config.yaml
num_hidden_layers: 9
hidden_size: 96
num_attention_heads: 3
head_dim: 32
norm_place: "pre"
rope_theta: 10000.0
rope_fraction: 0.5
init_std_qkv: 0.0714
init_std_up: 0.0714
max_grad_norm: 2.0
final_lr_fraction: 0.0
train_tokens: 147900000
max_steps: 2485
Each number is 500 + 40 x the weight over its row's rms, rounded and kept within 0 to 999. Layers, rows and columns count from 0. Numbers have three digits each. The size before them is the row's rms in percent of the matrix's.

# layer 2 MLP down (transposed), 256x96, rms 0.144, rows 172-220, columns 0-95
104:477515481511505549513511467486459514438509504527428549539572477523456457558534470509495460543544428379470531511461517495508527502478477559470478541519434472502450444566527523536524541579474546446495451505516581461526468509480445508482536412415482513497474530522491546449467476470497471438
093:470447486515528536563513470569503478559526488423487484509583503451539525537574465498460449541490536457542460457534504442486491465500475472511498563524467438504424544481512564508492488412466517552460455568476463493514425516473515482457497478407443506440492556534508456453569514518472538494
097:486496521481541508485572517512512558534531487504518460593523521530523491463516480496524500467488464499454515522454451479491480518511585511530408484487524459472505550504480424557549544528475488530555471495562508590520565581543537492577493508441536469585457552490550488462461456462541502592
106:493505553511520539589540478536490497455542575523483533545490524544496472496586539549496492578520468494581552505504507518464462521479500525530529552501473509505465424504417425518471484531528509484572548521437487514555563628492515521491504527459499511457505464526496413566504497477438519502
099:548523552480532513482514482482479450518549511455543514572531430489528499531578475442480528500528377436491434532428435525572465482484510471499461540512493462480422561546468445517516493492445560415554464520497470513536528523511533507411509538516478472496434519499462491533480500507542511459
097:475455506503479464468484526518526471552541458474507583459496460486503535452518536522440468497437449621578451481550528486493471500542484378548509471506475500506507469513446488494558510419529517486461544536509434530460562491523466499410517553498566472498462561511518482493543533529537521541
093:493513538549473450493512480506489570479601466448468584525503533462508463459466460531405503557498550499487502496370506498537537526466552526524529544529512539484549466488585569530454495499484531531432504454487496475523490497503496414529480523481466543495507460511500492452470406437470514461
114:412493555444495620427480563470539579578484557507554445482465489515425553518460515504485486454465406500522483478497482511498490534554578565475496491572478518487520471476500484496475472517489504517527529490474418504466513511595518508569523540497501501437541488481476463476535472462506503502
107:520466441482461542481523504484510474458537479509490421452503566520521609483481439500560502450535500575454487487582489412482499498517477568517535495501427535506507510492513486456447546486533481450529495533511431393492452490493485462504574522483513584556456473569463473476517532518502498446
095:432554508431557550529505520551507476472496491392507570443470453509440531458519501543480528537510567537491496501489461596542479513417548493506526479411515533461546454476497520484519454496490477522460530526523485478518516515463507487502471525504453462607543521589429536479513514491521440541
098:533482480492486484498458507550471479544472550535465524485461623458575549527547518465540530510524523520521538527539481510531461499498459467448490479498568495467446542449554484451522477499454483506509518448629538472521515472487502467482583473413519424502448474463514477459574504528561462548
092:546509520519487465474550454454523445497511481486503517455528413524519561518442410490545513459443563479495445541529550531515521500418465536501563497507516471395551510533564500567529485485566500513537464499443539481419485495500531433456462438492529492580524461440489517461503486458511483475
097:499624455551510465494520524553535516476469539488490529509437513477484502500470523515497508452507438524507529467568338515529519476447573489484521508461473565504481490481545542549461460588483537497564422532479488455462535487527500559483458477473552500479458507498539546484533513516458518555
095:461524537398468547547560522491466465520483470387474491598498513518502432520569473526510538520509446508486483491454518471472506545423458476478466545569558494541543488443502530533473512539514552523544565431485516444524461461478518511527498453505443477484543571505493518551532440537480503452
104:514480496479537510535499461476468531451455586533505431544466549588472497529514479523544544565460478463553466436479491554491538394460483539481496461560512466487503556427464443518516464511450527463544473503584463508481532522501490517530502468449530470508509423553464433468563430527528512507
096:583564549568501500547568533441436453525535541533555541456517505507513470504522468587536515504528486490501523528497536520475485500534426493523525528479420467526477442526618514504462536508556505477521580460544535429525499563532520458546402490485521492545473498542557504473490507489500485466
086:447507477506485506455472431490517482484480498542477452388529464523602527475514493485501492594444467504472528502491493505503507497501550493497482541568491517496522472590517476482410502431513491413533579481576478552460556461492524528495539536517460520511595496479474474412497444470494527514
100:557510547439476485483537518479466518471417476506541434574474563529449523497541522489544529560493542477503554517564522560430461527539499549470463487528472474468481511476489447525470481497487529464550507476489487488575523546509536539465580540516518452546559483447462423598516464537436517563
096:593465537513434578494467544452528534454473492527539433525562448527490469507509492528489522484545548610570572506449546497544483463520486472456531527543525419495440512488467531497517512504491512540457515471478470541535499528457526523495491491518448492509538505487558471390433575529450533513
092:527461476504504559512554498544540582555617549483489475517491519557514488501488417464495475531597541505516506521476502439526574508428508440534528510516553450459566478527562570483500426506467469486546497464470484454563471551539459455508502497535506483512488478444540502442553538488467490463
106:478432449530527497459441536459514520496519482443564549515494416537507431474409463481453572554511467499479449469527570529461484472490529547481518498511592481443530515485471472501441564532499497470478464529523474534520482565519522483430507418525487560498513444547477548509477563444509462449
106:501453599489495498553519486470550536564546534497467498561474469482472496466530479456512530457514517453544454481532475446512449509531509504496510450510540556456532519422549503480557493511551502476508525436453571456423435504518546482492499460509423579471483516459468378506485488422491504449
106:458414528453471451431446504581499535518540451520516542430541502499521533459512483501480481505500587549571561478598531466545504474551505447524591476500493472436467413508529503444517545433496469508468482536515473538553532460512546458496541489491474453492496502479514537570486538511450516518
112:536451545559423479436503509487518500482569575506446463554474499504458492517467429454437554474538486536512459473469439433538525547483519520494456488499497522484513468469562557506491531422499576444563447564503472482544529521480490529476527434503484515450481450535453562473524444494459448431
100:489558569515456484547528552534490477501498509490515557526433467530509528502461474446486532479537470452617520518482488541469512480517511475415553514494502501461503519489492523553471586427463529479491540459495543501496421472513515574577459488496526472458537483540560573558498461598454535545
115:571498490612519535484586521427535495487530482526427486505471517516524483474443460527479519491571567508505537455556440550473538480509512501493514540525558488512505510532497607467498508501474549540432564536538538439478438424497491538518509484531483465525540515542418440540489465454538497515
105:478530445448570488435593451551469511512459525531555478449460477522576487478518498500459513530441428552496519461499580524452534551502495509477534543480507494448522530503469515456505447454425506540518494515557538572476536460557507482492513513447593476519486556543483515531526585518566475473
085:443474520420492519576500521473428505508574529581494476465485496478522556494508553582500534503560464502436459535472515558453495456435528473551466496539528494517456453586492495523570439553483513486449503521438474474543444495549478534490412480543452505480498531530494480487583500469517480450
096:532463512559485458452497483480461496490564409520494491471511463506569501508424433441463531500504595454501478489490449443512583490495550479465504545560466597507520460531538528503491452501539512549448483447449531519498492477503562452506507551500529459572520546465523441573528483449437520488
098:485490498613563506540486430500486560500477530577500545477554506460459475518446510476528525496515515522506511505608434554503514515521559550569504494427494543464553573543468496571435470519470476493488440527535477480450495443500532502465443506492505504483445513502465513571470495587520522557
085:484509515530512464576476490460533484500524518524442508498490453572499469592548524522500492479442502553506452524561497527436525465504477465547523487567442468546515492494477474453468490499589489498470499505468494515483560563501460519517561428506435490576453529504413399534518473403551521519
095:492540439568446471440570416496498512429468527503459501573529481487532525467501525463467519496484528491491482596490452547535541477512495542557528479536419509522500509567486435500405492526428453521432507541534476493545457514500487414514460461473522413485489505553466463493451507501540463502
090:401547476465505475488430495480588478539515401493503517509471484502543559458480482504432493465454516448492566516514479516570506577541546498505430521501521506477508444503483497471512521531572581529505464532481425421497499527462444535434501482587481537512495455525472488517515528552460562520
107:506486489545524577481517543498457500530452502443423553570478582452525494534471462495510537513476468476462473520505474476527484469477515418529498441559557575528574479412485494476481522488533562510473512451460405513535484406505517494502541480491505469459519490533429445540542487501430464554
106:519479444526531475509564498491469508535434467516458501475560456447505425560477506587497585521482554574510462521534429524521471388493547494476499480490452497513523468504465465497565553467511549502462501444556520503558467568472549473494519470487498518522496435499395537484473501504575520514
093:542529554528552504516548501432423509493466436499484459483498466507469500527569606466549495444530470476532507488456484517438491480575505464497451452473466506570470508520460515532467467537435499454503503471558532482476551542568434554534522405560552480436450472465468496543484497461518529535
091:547459492557526513595507515502478482481565513481538435530548488466518464530550458531541564489533555533499573430480496588523509471493460541535458503464569523515482504550474436517473533465509490490591525547458559424470473598490526528509514457477523552483510528475470450507479487452586483487
104:395483479548483529532476482522514436443477496468506580424466455487484581497492447524471468570492528497542513462493507463461502562484547530460537517478478526491527572445551490475524500361495470486557537471509470517444531497465474513498473532536504416563472488507518502445551494491552434503
111:553473532556533524533480491514530480490575541514518560483565530527502518567488560487522490525584518457507510531470467448547451519585469482518543507512504444497511458513578507543473524497481436456516524449407492479554458481566521496469478591495480568484436557468533508496399497521545521455
097:464464477533503532552547515509484536528494586506537501544453480506507432447500536583527437556496424468527527559528444491474521476531500411506527523475532540464483531432462476531494483514457509508499442581481544496565484482448476487427479477397545452476517541466430482558544547461490471504
096:510447455511455509423456472459496442483484466496498526445580559549477559539521503480569475489429495429535502455575482505456491498524550548507578566532506439505539486528498486513448477469479517442559501550470475463525537528477404460547534445533529542555511515541416461491514466463491487500
094:472504520484392481496456501405485481536524455412479484472426520543524527472484455563535548510535484541492453436487486478532471534463529518479467529538518486505519529498591448471525510457548553508517418534559496449511511457493515396483471486547469539582429509526524504536516490446496528449
105:502486511472491441498496419478561501534459502545485474476560456481503480390521562452461487425477469503570473544562440497546448516488444455471558452473518512462519491488526516494538504486412540460442499517489448464512479518442551464466480541468482490475395476509513542423470510437466486452
098:482583493477497479456526444508500558492541556553507409438545438498445505447507530531502487517433512516536465433491554492480518522453470536513509490534489434557527562425432547528567461442437420444479443482455512519426450497452472515485509480498547471498543467449479500551486481472509516486
099:526498510460521443425476490545479546573466444613625498431528518452461517491513434549522516480466517521516519506462521459542475472516506473445522497471527428456484507486523515485543474505485482460570497475510570521549541519479531449466541531523596501497496534491458473409533532516540464540
096:487511525482488488587529491541556532524442486444501473503502519524433423542565529487497585466529472459536508521485499561464534529545548582466465414470448477467453582515545597525523480482472516505563470466518507544449483477542432544544477492493461516494497492532437493525536525545455483567
104:473442492437546508456416532477531415544567486488512566519386498491503515513491478500507492529412530560503498496484525455423505460501599546517465414515512395494537491528528481500586498461534492495487535503531475556473475474486538485479524538421552515542512504502511499456529473480527507521
103:490450494481511523557542488520486505462486478509572505566451530561540512600504419517439515560539505433465560511530462520539557512511582493484489498542499507532532506471477526543547480455553497461445512446457452490458519505458449494453496573571386469485497481518481482529515500500404466506
099:387443518546494524487539505491506521492533549452479582574421430523411470531490518480521488488551518518520490510528474519432518556489488474562462440512578474470550553462485523496527556504486529509514470465487509503497484518531568521501532422572505530487506508533425502512510477558505544393
# layer 2 MLP gate, 256x96, rms 0.153, rows 173-220, columns 0-95
090:477530532482481474456539529480541535461525488627476478451416479540486479452466515499557548487527472537498524529432491486566496541477481512498543438476532567500566478482515467444505533534505481417480512519535564527505456536561478557566548538512535499576487437443417511553469506487519458524
093:560531534380500567467592525475522549493441515467575545505469501461476481545505422475431498460470541452491504511526516512514497482456554476511491579466551531485485504513457437497512453539489455508516505540541455445532523489443487493510529426502469527479496565474588479522488400506480463489
107:472500517477483503533468434500450529455473600492513581482537508534431459444497508459461471579501438475481556507459559462519453492569504469552489480514452540486466569560476501484484455593502430555558548488473459519564510504539492497500498472513502454514563540529449480452542483510454577493
103:524541533496534540534487536510484462516575601583472523520430500473536474443559477462506491526541414524511556503455465550446416486537461498532504542463505547489580543526526576485527518479525459498484459503547492585542470551500490509436484534513443564566518482485463461505520556520516483469
107:484493451502449495577522499455497466491557463510460435505511483520466545490512539575456519532524469545467466545557519413491523453462533503498508459518484551504503555511520390507595459527532456464528566535505533516432451487492534523501550583493540458605447523529534505511535470450476469474
096:483482494488455509483487473545525534501528479499478472441515528496481515441399491447474510579505558529445559534397512480495497520463505496454493510564513412497473454516517499589461432517587466512496559528528551406504531517525429433499497489497496452502480490496434480481491542448439546549
102:512464454593490515460473470425555470512497526491518556497459554554537483494568474523467481506509472473494497549593565519527452452531543505528471436501519486511535514490546559512533470522533556475488497418396519518475490550433404481539509515579483553528527475566548557540502517498494492503
095:551515465480515465496507511521580583588486484487499503466481462517549504536487451489432521522551457442510433557537577510514436519505496536553473508511550472472495426445493480509518495509572479624472486454437521528523509497492473494549446569563499520433540425480522459521541469503507538500
099:445463470543513492469499477554497487476513520529446567486485430495473577402461540527456515492517552519465529543442496574529477479474492482446474508544523502515553430537511442516541490471490517540416498532504510571481553511546449512482492439515440456583522554563437468553447529520535451525
107:582502500475530460454468525529479423499516537490462562476463601480576570480515523444453473503560519547531566490536495503512488547417462451510482483486544541495555515445527502503474499507452439490466518451570528460515492567515437489525503509453490407479458492454517456493486549555560484553
092:500479541495505507535508498411511497449512547550507570524442456430430445578563569446457493488507475563522508482500425558501544544524485544523498496472467538497457499509521596546476497407440517469468464470466480490498532522539471527421466496530470573483499469508513460465523523437485473437
093:478556436517492489537422522522539513484449424502471498521490468501456496492520495503559511463488429476515461393533434546455462453446492474593483527468453544456476489472444488510494513572486449543479465484387460522527507465509460603511462463490472510457497476491528509488570467453534519533
106:550554489544522493471516567519592496550540548481438481563463521517480567533477515509453484432463585507502486503562453500498527478530522558452489509514434454541536433530506393456579458479481520460438507551484488504465527530468517522486527534479534558511464441522501483505479580474515459435
102:425516517448436555491506507537530537487459485477503519524482518442480480587456483467475596475505513480461455479526544473528452551529492505491545468497433561545482445549503476508507572518536595497544539465497504486547487492537527449525531573506491508485512559485557565602475411437505501483
093:488467507583488506496537511449462487515522469554444537481453513517418471474495563469435462509554446520498518494429559478454494456485495570469528430496467559429490569522553572432493523470516520440481471501511517530542568561510479483505456512513521451503462543538474485515558576468511405492
092:465508495505530474469516460516544451519537516509510467459521502576558547508508463480496555584527502487512560516461514544515507543463450476487446503537519524560537458516499524460382447493494449513547572502522496515439495462488470537508551463465486544533583536439426579441534421540516567520
090:450419470491500454461490505516569475532488515446452493465481435528531509481493527532522536435575547515463519453539477473633594479469496506441487551460558508458477469418509525531464449488530508495461521481583477428470456549553466471506462485501518536517527460520487588473509503509488527488
095:514519518484522505453551508552494475540377580450481499509514482453488501542561455519489504516507521470481442506516499483524398541461437581552525461496424507496514501545561521498572536540495546546501528447560498517504491507465563437496482519517556555536556510542548580506475471451458465519
102:497493470475567548463515456481508510474502521513509534427571437493531497452479503421457516532474461583526524496454549512467506431449491457502504526477568487467452515430466531458502512557533514468500531511435457436535447536560452445427416563489557465508470530509526514414542525499469534513
093:532477457488540478473565531438524508494552499490494487507503493506445426474514536527485494533572561541556521474468514455476493525518452567463437567537474439492515473516508437504516435419548470503573619505510523527425517467532513449485453521535447551485565405497544520514484473487484504532
099:468455552569582484475463413527439466460424473495383470476450443445520515503555460513470490456542541432477516525592485476485517523552472524505502475504536487521550473443524516512494499489518570495549504499454457542499533531502462559501485479515459582500516435497482467482473565458457457497
117:466416501515517536471468493560496466521525555483415552475496549423463475451542483524466448451483473457508563549535542525483476502518538492561487509551460495443505435503526500505538420538462467542483519457514479577573472511486510570498482469510444511503564487374503506545483512560485554495
106:530514538478501507462462400527497404543541532542438502534479470497479490516447504455436462526542451466536424509532504474524529505450479536482534481430530466489507513476508545597501435444470527497536510483442488495458490452574421596496531521529560535561522485517503523430497509529551472462
097:594406532517487538460502539463533476468490502528477426483435531536491509526533464481541513486510476439487486453473460476495501460607473520517446483427480460470482410563483475481436523482548515521518534473475544435535511464458578534472522578509486454511466569477515515509472485489574439469
106:480478556528470440520506440475443489554464553536444590554553516547455502491508544462452460534506506512518495526502461554583564475501480491524540467537459444538469501548505507509575449459505487534494486474524436566445496466552538433507465541495406497550509512574496419476495520498560512483
113:489515519531486567460474445471414453469513530471496538492509500494487528571408454470450479469475484529516468534527505491417439562514533498505547456509515535529508466521441517550415538555485527475551497431464469492512525504515524507552480439452379527527528466469539509454493426491481508588
085:529503510534526453490467480502543489574449533424480496553472504509546516565505458427493550419431546523564540486529462507476506553527448469440514430506458545471511432471460484450411505495488529508563535463508537504423553462506405487506531469466496522537495500462514543447460468570530496485
097:437568485489504564566515510476512522508451543487485524513425479409499542501557479555562507474526463463505494489515493562476439455548452489504481481483494471514543534547453410514448527537532536469573477531514454462498543538465520530490492434448430530477478479489573598466455483550567503530
115:527386559422480493476456531498489439529520473487483507436536499472551500539548521503599437470490467448480481520450583492555426548472444510436528476471458528519524477537563500426466527532514508484549477515526445487541492524522471513574516508511489517540564480459447507461541535477530430510
089:493466531514479468503517435478451553494453534553468422473441460493499507445591497535502528505505484485523486495504508559508523515543513531485571424497484548506533486461423550461454490439479501556532439508549501543596547535526515577502556510459532500613509491494451491464551510570484443494
098:445562460462489496519445499527576409537532457537528455507549465467498482527618481518537552450520516500481538465491500532520518518547495522470545478528515523532495399502491569534535470449508467453533451458477541508504542519523445576475524498501492577496501551469584537505515468506607484495
086:463499498415563501500501455503556565438571474521506536433536476472533487439487486486546450483454536456499532564434485505573510514534497545484492523510543513514563479502532517454552453504448536499476415538502475491504443501459521580472439457515529516498460519496454359506477516546481522544
109:563482522595541573492462516509468499533488420479450427499457491414585568518522518506503501503499479449470484541492495551460491439535449506437459427528536530491552498532527540479541573493493565526532441486459457513533551444521493477542514505519566490448509494562505466462514543445475446517
101:550446502481447552493451457487478436451581503569458531528516537541430521484525472427491478526468493470447536417538531506529458556455432441578514558434506484501506488535563454534506474449561486557446545534498531542503500492572527547487472502503490465454549522510527519529484467492484570542
118:530472529489497485482535463527440405487419504494433517467542534487485521415505533435435399542535480510535564536486491534443482541508465524488480517487509560469492517468534529505485552456448485460481540546538490523574475544608520479527517539507448400482529544487493539513499565468477522523
108:469556465433464435530551531551485477549526435512526486523517541465460508489508524516523451488531497518588547510434532518509509575513421567524477563401571527535428506476434460538471464473449522480547506506435466506486480448513502516527521502521538500461454446431516483507517535461431523551
093:522476558479523501462550469538492443493537476511384456531522478473489557450453472467485480546537508566577558547529458516538468526511523495454465544518523494448499464429556529585541454398456558528481514530509525515533511437518564461504421497570510501531489493513489444502439473519482488500
109:464479457440458527498493476552494514453481520495449571510510527516530443537509512452554503509448478450531485524448502614565454503564479488439505533527486522521538459554498507480533468524503553521521477468492450581512523506558429511535506546466481495542531570512447539415465601516491571550
085:535493508513621530444514551501522383483455445528458460519475483523532522512518481507483470441562545537546511472469556555491487558483448553480407486498496443525517451477506502527450496471482485538496505468493392494496461518530534452499477486583519570517478525573517529493469527498564446522
093:415568469512488561531433533471479445480493569532444526506439519459523480511491487537582543522574524494507449449510539519502429522481536536506560510550446493501550561527496520527566521527542567410492498452548470497536463535498493473509455471508493512579483469549443564504505480451534464557
098:452514499476447454525412502447499501446519499489486463436452465542470516467537420573597498546526453571544506466473442461475490502461491520473426532513532514506594482511529490433530508505565575464504419556526518469499534464483467433499520469496491533572456518535486504518533535475466486550
092:490494500499494554490547519434486520496525542497532537467479449513554484517442459479466537518479494508518475542540508514475411564460488507566570448541455521480550528497506521448543540514569522527530551512543536502445502543534431472520465470537447487594587480526532474433397505555426536522
088:499456542532451409505413520400530491508445566437496568526485517545531464551526526481500495459561542490458456468506449511523561454574507484541485518487472512428465504481553468436476500509511509545526493548538405474483508524473525546494471496561491566487535525568514470414530500484502456491
108:525506435544442523585474492468515520493552463467416540523525487552477402444501503520484493498472424552565461510503492534469564499501470525507526461462445556477490513473469563496525554476526429476458528529557505434517466522579543484507505542507515466516424463505511480607513533537439534506
101:496478489507478493558522398465506569535494484406555462510561460550522479551573512507465584514533523472544429501498465504504513546520591543433513427472451523445456521516525495488526477482488500472538515461517453559424515437531474545482534512561483550464512504557495529501496540515416484519
103:577503512542443456524475521596504538543495481520419543475443556530563564487495528525490473505462507494447492468511527514552507470475507511484521527553493549469531502425501505500464577478625463521455538456564471460485527523501506516453433512559480538445487496521519544478458476438510569570
094:491571521430425473530521474500529506492475476514487576510496494555479479467509495535512563552497491500515479481526496553431477514525503438536469486551467522507505551523422563516539455578478465580523558406555451569521493494531512465474473499530547497449519570477560485446601513466437502498
095:602518547402493545519495574509488529493471503488569510478520482452548556504511463486489508498508535526481569528491441457474478412493472515445513529497444518458466504506511459499467507459484481420555516453555444581485507500518494483533527599485456468480498477501523478485493391447472551573
# layer 2 MLP up, 256x96, rms 0.151, rows 173-220, columns 0-95
081:493496482511442514439564406485507592542458484553564449511455486506524440508562537520518492484485541510538420542480485455539435508484452510550577569501528531455460560508493414470573515495480525502490504532518466582535488514541522536529496465440549556512520468495547532521481498462469466556
087:533552466541562532536465505541551490535613465514528484557495536517508461511470525483550550550561530512492507524422506424545478564555530516600443475444558516421474551498498533549470577519528465474513475531464496542510481536576510481494482548497561432483462484483502495460480530485526535511
099:510474510560596510467552545510520459608518490564501460539495510479482512523451455435523495453553528520461452460554468532534521484432480557557520468496489497495486495422576451541494551492475503492455487470451511501445547511476541578552497456536468476521453452525502572500430435516523455529
100:498437443441481462475481508423488508496476455499529512420489487500475495509474519484463471441475565532477554518515514568463622478510517474477511478507467475524414496507529488435472444481467460522507573539503505430481480495497577482532456416461440557485523472537501592583499487440494519499
105:495527473474480525459515443533468506456438513429515554451498577496386479561498544473536479528464534520483557520447489520459511497511486511412398547535437469470533522548528534466485470544507512514529565497496477504441498455469536461436437501536437489474451569495488485549520549434464507513
091:463482525489581514487502562454441472497525457479550527517524454524465450489557456555478518454512426505536514471514402533511515454514472552526511530471500595496549476441539555418501516472467574493483420453497490598533448506521530525481546546477517522503551487511439482466512455558504490447
112:517526477510570554491510500449546464458507494495507505505503505557453487538576485481473492450473463512586480559597493564480554543594450580534544594469542511440542508521486568466498466484513466506500502527489466523429452565537523528507510510548524501505575496528530511455459494479430486444
109:549534507474503503505474503477468471425598473504498473518511553494436514464558497494531461453497558465521505556601549446479546510495445576541491535521463479432555525507555511490529563471485531501526526533546489461473501523542453505587453486542514588465511532529445581539505496424493464534
094:555515491496513555539469535537470540486529438426603472483531454530475523526549472496441547538471491391523505492597487452493575491467555509569475490472439492469423519404472500498501439520520500478531466452493527486537457526438558501531478494475525466485469480464499519428526488478494443497
082:486522520553521498502530437506549494561478470493521481596531426502511482529464481497493558530529532492498473474559482482520533445508487546481465509534534447442436430534516441551432494502569509483497558482461458549484520482587549484427503427549454524536508455504520547538499386494496451443
097:481511457558529516479617516443460500478488583480487512493393492495493489510541566443474463521519484479493538436578464516427464534571642537465508521510501496502462469513491566538532497455531514497524526474450533475462520529580521467467487500503488467507488499576483492448510494545510517538
096:517458547507484519517441487437446479533487539526480471477537492461538552505489526505492496505522554486461412425446547541578574465602430501492498516530492504457481481459488471517510482460499522535583502448531477572535483566464503447575486551525496555489525494501464470409429558529530481487
092:480464443536493497491503462543508566458412519525452504494518464426469458510423525503551513501500489493538478440473510491525530442611564532517479497552477510450445471443476494505612494489459493491544498549490459532506465467520484483454445521519548582468502506545439533452502601505546496540
102:519468527458451476496508539461521525535429499507533473565490474499513524515521598501494534484451530533511497454500460544568521517467423458452524441547442583511538502508599478491503557551472527537510504465569515437558539531508534499487504555525445501465476473577497493597526571437469488515
095:468426493498487491485494552477559572497518489508427487556427459462506517469420459522549507462474537493486537450484490512519554575575490504464546525516491528506490501557534523532480459518490437463485453547482502512491566413493412518508446503512539584495464455524516482442599540510457565478
081:491525566454465542511531455464489516433554543526436540521414503509519506381526524482481453498478512450481508480455429509433423482530502520470510480520478522454553492548568495520590544499503509537468455498522513556526590562515571467490403491485479508476507519501531478484568513471464470495
104:499599533544555542467530437530556501480539556543558488543442524506476496444476520539498542479466497517505492454500527512515503483546458515437485504500498507537464511430473512509483481454472548471470495458551562449580454496457489539502475377500558493556501451532512498525535554477379554515
088:514536567516491558516513504588502497522487468450472466468462465383504566508527492520448450506535489499432521496513550537527379574490531549514525559515499483444511482497560540537569482420439481448493480518467476532468439470491527502536529486444525538535510507515564504554530497559489456473
087:531458545505470475519524520422476501544492503495534509527423524484521493534506442528518471460488406447497469492481486515461512483543479520558538421520505510560479612523548511439477555498483561501543410495514507501543558475474544583538587547457496538476505406484456508478456460473539472485
104:474446513479493462486526536508485484466483592521499481531496467549449449471540503577464490545514457499506469494530520463493515555536516474529540530494451508452455463546533449494464487479525436597466457478566442600526474504519513463519460535591482529509516507509477545479529454501572493639
100:519431526539445478465485474489482509515443541547568534528487529490416464559484504511454441528488467500519535485429546526496541481503547436442527447432534497558513483454437517457532482489464528471458571502520536514485498489531548467568457458482516463509404517576417518467437574486509482473
112:502508453541439554581506554524589571488507474497497503519448505572490541484476536493464589467514451463495499551505483472515491561495513565522536466482477478541462485493454488554495545528582435567507455427508541532490498478485481444507530457515528516439489468490460390544467478558468559471
107:535535536471527536454535450551518434498498541496480438485494503438545552515449514548508504497562501481553462525552523524555459564522429506522480437547447443508512540529562553450460512487529538460548496492539463534511448447486485484568449415524483564581531499453507525565485453486440472540
090:419521490466475516571430485470465522520498566446505536506572470473553451471576433530519502481481463506542448544476482537502523458493509483555564428547443500468469523514509557458540508531467488481556515463502438559486607542441456492481530514509487504523487430530500489466481563576454513451
112:531441484546437448547481517487514601478498471564487492509482506526475443515487460521518521517527527517426541395552453505498559523538473461525495469484443502567494505513533486449440507535498539488584564439559552527516557474407504487508521463535469450512497466525470492538502492528533552596
118:499496515529463552474499548438526474424599422519543500560492501510505503495514490508477489533443509556475481523504470569433473530505472541539491406459460526548622480587512521529568518490475625461492420465482513540487526506499461518453464493527484550471493525529522484517490522502506473505
089:499496499486543468570498546482526480621486553488470483536551450471619543533495476496538475519489492472532446459494470469504501511581515586526533535564541467413469502473449564480415503514483517599560517480461505522468505540514478529495518518501495527543544450501523474445499541562506518473
092:505527486508557507554495536509546516559507459518473468548481516482460571498548545559505450488418477543468543511520548542532468604450465572525507469459506466514528498465472507506564538483451507430494545625537542500545452524549445536521466459427471506472450485519524499477482518518465519580
099:467488512440548485518536489547492477509442433458458506483522567498535559457520608486475409393429509495458504516513555520548518495480519472564479560564539431562474493478456481466525487499488479485495500461480491542422441525536440485537549522503472460515549532433508450515500522481529561500
107:517472478529500527450477499512477456481397492480527493472511573407492544444493483465492489495560525475508600490490466514494453507458503490473459467448579540461530520493479520555499555493480473490581450507511501413543445467498527447494457546478541469414513454479595575473525552541477494482
100:490482506534595542500479488496537466560539441475561474506525588537430517557503486549505490576518499562549483481431570455494424526431525511471505475498545517501483520474461553552570532465458543478578448513478481533538507528509508482503480469557561527558450498512536565483525519428466530483
079:519502526559468563482467561561528418519468428462546485580525537575501543444514537523407532492491461528488550449502538497455501481453557443531531494520539458449513539504516481573487529507622478490507492523484508503537522545500480476467441510525487445497466401518479521515468531528488543455
102:529581462462532440523460510519484469501528523494393464570486449559542433459525521518410476454536505500567467430526525481546544545561499575503518532487539490462416514471497505494504463567421446515477461540474484518522475584444500495473515477535447543514485517534510508533515494518539498436
092:513544480484537452529547466502523514493517442453483500407514482465473562514602492503499508496525544490540517532560476500523551477465496459459539457438517479469503527561441472538575530390475450436507522535452541501555542467558484482456494453525502468469499486502481458522586467584539573494
100:538450517419503481509511494553583456538500503545479495455494536524538517484498464456450562559408481565580525479492533508532502548518484556582529543545469464438502499482491496476445554440535422480513417498499528535563402521518518512504523542513512501549523526466502519448542471516427499484
101:460530524528495426460466462523472527483445498483470539482473526556492503438476539423466444499546466466478458477468566424522461520542447454495578483478448505525487486435543516532517447543476493556463496488468472501544560431557502435433482567488526465510500461579511544499544552467426530544
102:452473435566444477559467499471521543540494476552584486487506517541509536562518543544492532499494499532521441484433576435446490500415541544513521477537430441520546578548484486435447536527554514438524442524491469483490525525450511563504487547474472474496453538513479493487570500434506474537
114:490459456461457553510564497518522488456486540427554493550518555463464515576487492485553524503486555459462443491558545508533441524490545447563496516458540534524499485546527479533492461528562577544533490555462401580492552433509497485574427485529471509494519539479496486427520498453495497546
099:581481475558483538494489521450455438484473534477486460526441553491500476467482546536528459495533417505560475583500535452515483568433478441536501530524569480481506485428484500556501548532471501534523464498471534473510452504542478449499494472512616541481481557492582512518520570450538472568
096:478402584552520476483521510528481461496524394482513455511469561491461508549488440501509544502461491471585462440447481484525431484551498521475524567492519427514449486437491462477506533515572511497463469510465423497527477451557572461508523509512529555469470539558440465486543485461533459518
079:542462523450519581464512492508482441542516419478437490550546511463496535538488569487396475486445555479467537543545470534549521543476542473516524473533452499506497426529467556532450510527438441478551481497455501519515459517481526567469417459553503483513493485482492508522474458444537420429
105:556561513505458477511512513508517541507493490573448532557486404560498473479559531422525511445481523441435472592477466519489538426495435470484514559487529532484569522525488490501506466514537519510512503557414496569445480540471488439494519407493431518520496554514532465464462550517489537476
089:434498522520469448514481521453528518513520530516516503497567406566509436519464496549563512515513534524538440506525496498564565470567555530467521547465519481483559504430481452520552479479464491434488515552556398475441473508401499546510488466550536589539471473466486486470539484459528492504
103:477498437501450570546515484501486435459548495410431508508561474559536513457487555492539480473514366494528485534466510521482478477496419443479532514553460556481475475499476544533494555475460449512523485478466467490512484535570443526589526486419466469521538486481564506564510485501505532538
080:530544577558539538484488496547536500455459531533425559582457467487495527468501507501509474504537505471475467485506547540519450463527460500531491497499477469480481478533458539548470485570519575570416493407488484473516536517481483471512481474490455498537550494529456506463501379573558472403
110:519477620487533473461498490625513480517496499497503505471561513424496441564492531458506479424493500549467484508471578468500509472537520505508526554451504430461519481528476527522462440443546555493492501516446566440471493459464543518539431532481552582530513484472487468466546461567478495507
102:521488456572530485505476468532483485526462519544485545548479515500463482489546575517471495533512484484555491485513549468467515525529563571568461483519501481442481509567493458515558450522470559553513476482539510564479591561536467437458445365504504521475574504504545464468546547515528434486
096:516511447544434507520501526482451528504551394527487387525509517460522453527545545507482472450472455512505473534533579490494498498455544516486574522475486524446517568484506513473521553571496625466503486577467566486504487529534504588512459519447484509474451470497519545512489501505521440549